Part of a small language model's weights: 16 layers, vocabulary 8192.
Each number is 128 + 32 x the weight over its row's rms, rounded and kept within 0 to 255. Layers, rows and columns count from 0. The size above them is the row's rms in percent of the matrix's.

# layer 9 MLP down (transposed), 1024x256, rms 0.0526, rows 305-317, columns 128-255
size [ 98  96 104  98 104 101 101  99 103  93  93 100 117]
[[142 169 168 163  85 157 140 140  74 147 102  95 110 136 141 148  76 123 102 112 111 121 108 102 138 127 127 107 141 176 152 145 147 145 195 120 163 101  85  99 115 157 153  85 106 125 117  31 113 230 117 121 105 176 124 125 194 121 118 176  82  93 114 179 115 109 185 153 131 149 180 128 134 175  89 140 131 108 120 126 132 120 160 118  79  96 118 142 151 167 147  91 176  89 139 127  79 129 176 116 127 118 171 118 189 187 113 109 123  90 122 158 161 121 103 197 129 146 126 125 118 113 154  93  95  80 143 148]
 [ 83  93 105 195  93 154 134 149 176 122 151 105 137 108 110 138 106 177  87 164 107 146 142 113 141 152 122 162 114 124  96 136  84 118 159 104 118  84  75 116 118 123 201 163  77 139 167 178 187 155  57  76  80 150 152 124 212 127 158 117 170 160  89 131 149 127  93 110 133 145 127 137 131 129 162 155 102 190 151 135  85 128  91 131 143 152 102 113 113 173 162 160 169  77 148 116  69 106 132 111 151 125  86 165 191 116 146 144 120  99 170 151 173 126  73 140 166 157 152 129 142  94 159 163 183 106 102 158]
 [166  45 116 137 108 131 109  90 108 155 102 141 190 163 179 181 122  81 125 103 129 185 155  84 119 185 125  91 170 136 159 140 167 151 112  99 101 109 151  86  83 100 219 121 132  87 108 115 104 175  95 167  82 177  80 137 159 141 140 117 150 117 127 146 120  83 125 191 118 106 107 113 102 164 111  70 160 100 109 100  50 177 117 152 133  52 106 115 185 189 135 158 105  55 167 122 119 146  88 217 163 133 128  95 109 163 136 160 152  64 129 142 113 139  90 134 139  69 105 109 166 146  63 149 135  94 141  98]
 [126 122 183 193 135 132 152 115  94 120 197 124  99 171  94  73 130 150 158 148  48 136 155  93 164 142 120 110 165 128  85 129 140 171 103 140 139  97 164 126 165 169  75 150 118 148  96 172 201 115 105 190 120 137 118 116 131 147 103 122 162 177  88 137  91 137 107  88 136 178 117 127  88 136 105 118  76  90 139 186 156 128  83 135 130 136 118 125  99 161 188 190  95 131  37 139 158 175  87 148 124 153 139 174 177  65 133 121 185 109  76 177  67 138 155 134 132 121 189  65 131 152 114  93 150 140 111 105]
 [109 102 129 104 112 162 128 138 160 151 138 111 189 136 147 162 127 136 118 102 164 123 134  91 180  82  87 131 109 136  90 149 113 149 158 186 154 137 128  76 168 160 114 175 165 158  91 173 133 191 104 105 117  81 122 154 143 152 100 153 135 145 126 125 157 100 130  78  89 108  93 135 145 160 134 155 154 178 142  95 136 155 118 100 183 136  45 170 136 137 153 178 128 137 147 137  88  58  87 129 116 110 115 167 117 130 112 126 140 116  92 111 171 108 161 151  78  81 181 111 113 127  91  87  47 193 111  95]
 [191 142 133 116 125 122 209 141 115 152 167 153 127 117 145 137 142 150 180 119 104 134 176 175  74  96 114 122  98  97 118 147  80  81 169 146 156 118 103 111 138  94 124 182 170 111 171 105 163 132 130 100 155 108 197  97 124 139 113 154 112 148 137 136 146 172 104 153  99 128 147 152 187 124 155 130 137 144 105 122 106 132  53 117 127 143 174 167 127 159 169 221 195 125 150 170 165 135 155  80 187  60 128 142 146 114 148 115 171 136 131 142 172  58 173 244 100  88  78 176  87 157 164 148 155  86 105 161]
 [ 98 113 160 116 105  68 145 131 118 126 145  96  92 113 152 136 127 146  84 130 154 207 148  93 117 138 105 157 154 138 125 130 155 188  74  98  92  76  74 155 120 166 105 123  76 128 166 150 162 168 106 104 122 193 114 124  85 182 152  74 173 103 129 150 141 160 185 129 149 144 155 159  74 180 148  70  66 165 172 170 120 123 140 144 118 120 115 168 114 166 115 144 139 131 148 122 130 144 121 111 102 155 171  70 143 128 114 151 203 120 150 147  82 119 128 128 117 125 136 146 138 152 127 137 149 138 107 130]
 [ 94 120 184 146 153 171 128 175 128 167 197 111 154 163 193 125  97 170 101  83  59  69  98 180 130 109 119  81 159 165 172 146 128 191  43  88 129 156 174 141 175 143 107 121  95 167  81 133 113 113 111 144  90 144 190 131 133 143  91 107 140 141 132 110 109 100 119  99 123 181  70 134 115 146 116  59 103 169 149 116 161 154  97 176 154 114 120 150 175 100  97 136 181 158 113 103  95 139 143 132 105  93 100 137 106  38 156 135 146 127 120 156 109 112 103 153 176 160  76 174  92 113 133 139 155 100 175  97]
 [ 99  81  36  99  85 126 116 135 105 108 169 181 163 131 129 117  97 104 135 103 177 159 116  84 151 131  95 116 122 144 111 154  83 140 149 142 103 156 146  99 156 121  87 131 133 140  79 168  78 108 105 111 142 179 147 158  92 128 121 128 144 127 147 196 142 148  60 119 113 100 161 162 121 192 119 132 159  96 114  85 188 101 114 127 115 122 130 113 150 150 136  82 115  95 133 122  95 100 164  89 102 145 154 183 190 111 184 125 149 178 103 128 145 118  96  80  81 147 176 100  44 121  97  67 121 178  90 144]
 [113  91 134 165 107 170 170  84 122 124 161  98 104 185 177 119 174 147 108 122 137  93 170 175  95 142 122 117 114 122 182 125 123 148 163 131  62 161  79 136 111 154 110 113 135 124 155 126  93  64 111 117 112 155 145 138  70 100 116 146 106 110 130 162 174 168  81  80 169 150 108 122 135 135 116 102 127 151 124 122  74 129 147 131 159 108 110 158 109 101 121 127 175 145 149 177 138 123  96 120 174  74 134 158 114 151 160 167 202 134 113 154 115 130 131  76 129 132  95 136 165 123 124 142 114  65 124 134]
 [133  58 123 144 179 125 132 121 103 107 140 149 101 105  40  76 120 119 107 111  96 129 112  90 170 165 177 110  90 112 150 107 111 169  72 107  94 147 171 108 185 107  91 157 105 118 162 101 104 124  74 159 116  74 123  67 155  69 104 113 124 100 143 138 159  96  89 155  75 126  90  90  72 101 148 136  78 132 102  58 118 162 122 142  89  98  95 115 120  85 181 173 173 111 146  72 225 189 125 128  66 166  90 139 180 137 113 155 147 113 117  93 160  57 121 123  96 135  89 150 148 143 163 132  97  61 116  83]
 [148 143 186  93 111  87 132 106  90 161 109  55 121 167 157 105 128 141 152 142 126 211 175 143 126 129 110 116 138 180 164 136 126 158  88  95 156 174 138 132  48 132 117 126 145  70 166 138 110 100 209 173  96 157  93 142 143 147 133 151  75 146  84 127 117 133 138 138 136 100 108 159 102 146 118 122  67 114  59  86 101 131  87 163 137 126  90 155 150 183  86 165 122 142 194  99 109 118 144 125 127 123 141 125 171 132 155 150 140 159 136 103  87 193  68 174 129 137  75 139  59 139 144 162 138 154 115 128]
 [124  51 133 113 154  73  84 157 146 107 126 162  59 160 150 161  98 114 128 118 140 141 135 117 110 122 126 114  77 152 114 186 126 109  64 140 133 168 159 153 187 151 165 112 183 101 112 145 149  96 127 181 138  77 117 162  67 125 129 190 110 123 165 138 104 138 144 148 134  93  61 107 163 226 107 154 111 127 147 133  82 174 139 106 113 155 153 122 175 102 149 163 126 116 112 116 143 123 148 127 161 103 120 134  57  91 104 125 121 163  82 182 121 153 121 140  70 128 168 127 152 136 151  66  75 147 203  85]]
# layer 9 MLP up, 1024x256, rms 0.0527, rows 306-317, columns 128-255
size [121  97  96 102  98 101 102  99 102  96 101 139]
[[166 168 131 101 148 122  91  95 145  99 109 171 117 114 123  62 135 209 120 179 140  99 155 106 146 130 138 134 115 108 163 145 148 158  98 135 152  57 109 156  42 163 103 144 101 142 155 133 139  83 115 140 124 183 170 177 113 144 141 107 174 101 143 147 127 127 130  93 120 132 191 157  90  74 142 120 209 112 166  81 100 143 173 205 152 142 110  94  51 127  95  82  84 138 101  72 146 166 139 131 165 136 167 116 142 118 149 184 133 173 156 135 113  98 127 144 146 174 122 116 136 116 132  96 146 152  81 111]
 [ 93 170 170 107 178 129 160 128 121 139 134 128 168 124 100  84 114 119 180 174 131  74 122 111 125 135  76 151 117 130 149 122 121 105 107 116 128 102 140 133 200 146  81 141 103 119  97 165  71 115 146 104 104 151 186 120 167 155 111 140 132  99 154 135 100  98 179 128  88 163 162 182 117  98 117  97  79 180  89 147 158 137 131 148 180 150 137  80 140 160 120 128 170 101 150 170 109  78 145  85 128  97 123 173 127 118 130 118  91 104 115  98 175 166 196 189  60 166 119 169 117 104  92 137 147 110 149 125]
 [193 115 132 106 101 151 100 104 100 100 113 134 143  87 169 121 128 175 202 124 111 122 100 152 112  94  93 117 125 153 151 159 129 108  55 114  97 111 126 165  91  71 119 130 129 160  92 177 167 160 119 181 134  84 117  89 146 128 159 176 181  55 177 144 132 129 102 122 110  52 172 151 150 160 124 132 115  75  96 126 129  61 115  87 103 108 115  99 139 141 136 139  74 106 122 122  98 123  93 117 207 126 123 123 101 225 121 141 121 107 153  89 161 117 160 191 135 137 124 142 150  90 132 133 120 108 155  91]
 [156  45 209 149 135 112 156  72 112 157 158 151 173 139 166  88  94 104 112 135  92 114 141 141  84 114 117 163 100 157 134 136 128 130  96 135 104 102 106 100 116 152 146 130  60  62 128 150 132 115 113 154 156 114 100 103 104 186 122  84 126 150 139 111 142 108  98 107 112  91 123 149  83 151 117 141 144 174 116 110 172 166 146  89 161 179 148 175 113 130  89 133 146 145 128 148 151 116 163 130 143 187 107 143 155 142 182  71  98  59 141 146 136 126 110 106 203 115  89 125 215  37 127 137 165 124 119 146]
 [112 151 147 128 175  92  59 129 115 120 159 115 217 176 106  93 131 148 153 114 159 110  66 105 153 115 127 145 131 151 123  56 214 109 104 194 172 172 151 117 101 136  87  83 156 157 109 173 122 142 163 151 186  95 122 105  84 159  94 173 127 149 115 177 167 125 190 115 146  65 184 171 133 135 108 116 104 135  90 183 155 136 144 115  44 185  87 126 129 161 136 117  88 118 143 128  81  97 105 187 147 146  76 104 106 179 177 114 129 137 139 125 180 129 124  72 105 112 184 170 138 159 170 127  94 101 160 106]
 [126 154 124 127 129 169 107 138 134 145 126  52 126 180 100 121 132 202 146 126 112 172 206 157 155 146 128 169 125  66  89 104 128 124 133 112 145 106 111 167  96  97 122 137 115  93 189 120  71 120  84 129 106 154 113 145 140 180 114 118 166 183 139 110 173 170  78 124   8 148 104 127 133 154 129  73  97 118 123 170 113 173 107 127 106 108 128 130 199 120 161 125 129  91 120 110 123 128 113 101 132 101 127 113 136 149 135 100 120 212 169 180 142 145 118 111 122  87 141 123 187 121 156 105 153 113 158 149]
 [153 131 111 107 149  90  84 144  86 129  99 110 141  77  78 170 139 119  76 109 115  69 127  90 140  91 140 149 207  72 189  48 139 129 119 149 171  69  83 135  85 105 146 172 158 111 126 151 108 127  89 130 174 105 118  71  89 174  84 106 129 121 126  97 177 102 183  85 109 139 171 100 114 119 117 123  98  93 146 128 118 139 158 106 161 140 149 167  95 121 147 103 141 151 136 137 170 167  61 159 125 146 149 125 117 115 129 123 144  88 118  71 134  96 160 145  85 107  80 125  92  38  87 131 131 176 139 196]
 [185 112 113 141 126 126 216 172 116 122 112 134 117 162 186 139 110 193 136 109  85  85  65 152  89 161 127 190  52 133 153 112 125 182 104 140 149 114 164 106 126 130 144  93 164 107 127 133 116 169 175 119 111 119 149  91 131 184 163 115 111 147 166 119 137 142 126 120 128 100 123 133 116 107 151  79 130  70 109 134 114  56  91 116 107 105 130 139 131 100 100 101 175 195 172  75 150 117 103 193 134 164  93 100  78 130 131 106 133 155 120 158  89 117  53 186 129 106  95  88  31 185  60 156 129  51 174 105]
 [177 128  62 129 108 121 107 108 144 160 147 167 122 166 120 160  96 187 146  88 111  75 119 153 131 226 154 118  69 103  96 145 155 139 202  95 127 154 135 118  91 179 102  80 134  42 125 100 110 154 200 152 108 103 108 124 112 156 120 115 132 126 178  97 118 150 128 120  81 153 154 110 164 156 172  98 134 115 161 126 158 119 114  85 121 135 174 166 115 108 131 111 130 117 130 118 169 167 141 112  75 112  87 126 139 162 163 138 100 140 201 104 144  89  91 133 141 134  99 150 107  76 123 169 136  97 182 135]
 [ 95 210  85 162 116 151 132 167 153 171 117 157 123 123 166 122 119 121 102 164 158 112  99 128 181 115 112 126 199 165 160 195 179 160 165  96 120  61  66 125 100 131 160  79  77 166 162  78 115 104 172  71 134 176 163 104 159 115 134 123 132 191 110 118 140 166 130 158 128 117 142  83 130 103  84  98 110 156  92 151 116 113 171 141 132 103  96 138 107 143  81  79  83 125 132 163 128 115 151 187 125 103  92 105  75 138 155 171 111 126 125 123 138 151 190 128 123 100 114 165 150 127 118 106 206 186 132 136]
 [173 155 127 121 118 124 117 144  96 186 131 112  95 110 131 128 187 137 133 162 114 122 148 131 144 217  92  79 120 112 116  60 144 117 160 140 124 115 101 111 107  73  87  84 101 110  92 132  43  73 158 149 107 129  99 171 150  98 119 144  96 121 101  91 120 100 103 160 135 163 138  98  75 116  75 139 202  87 141 130 157 170 111 124  74 156 160 139 125 137 130 126  97 176 141 130  96  72 110 162 162 194 144 106 110 133 169 198  91 119 168  74 117 168 183 117 124 146 126 117 122 134 120  78 134 142 128 174]
 [ 91  55 135 100 164  95 102 103 122 140  83  80 105  83 151 149 136 187 172 123 194  68 119 153 153  91  99 109 132 178  32 158 148 116 120 155 133 162 117 143 133 127 151 144 167 121 143  96 102  93  97 136 121 135 169 134 155  98  88 129 144 101 162 143 155 169 100 111 158  96  72 107 114 189 136 181 121 142 137 128 123 168 136 145 150 151 190 132 114  53 124 123  89 151 129 127 129 111 136 169 128 129  83 120 107 123 107 102 136 145 162 161 136 134 171 141 101 148 147 128  90 127 151  64  60  99 156 119]]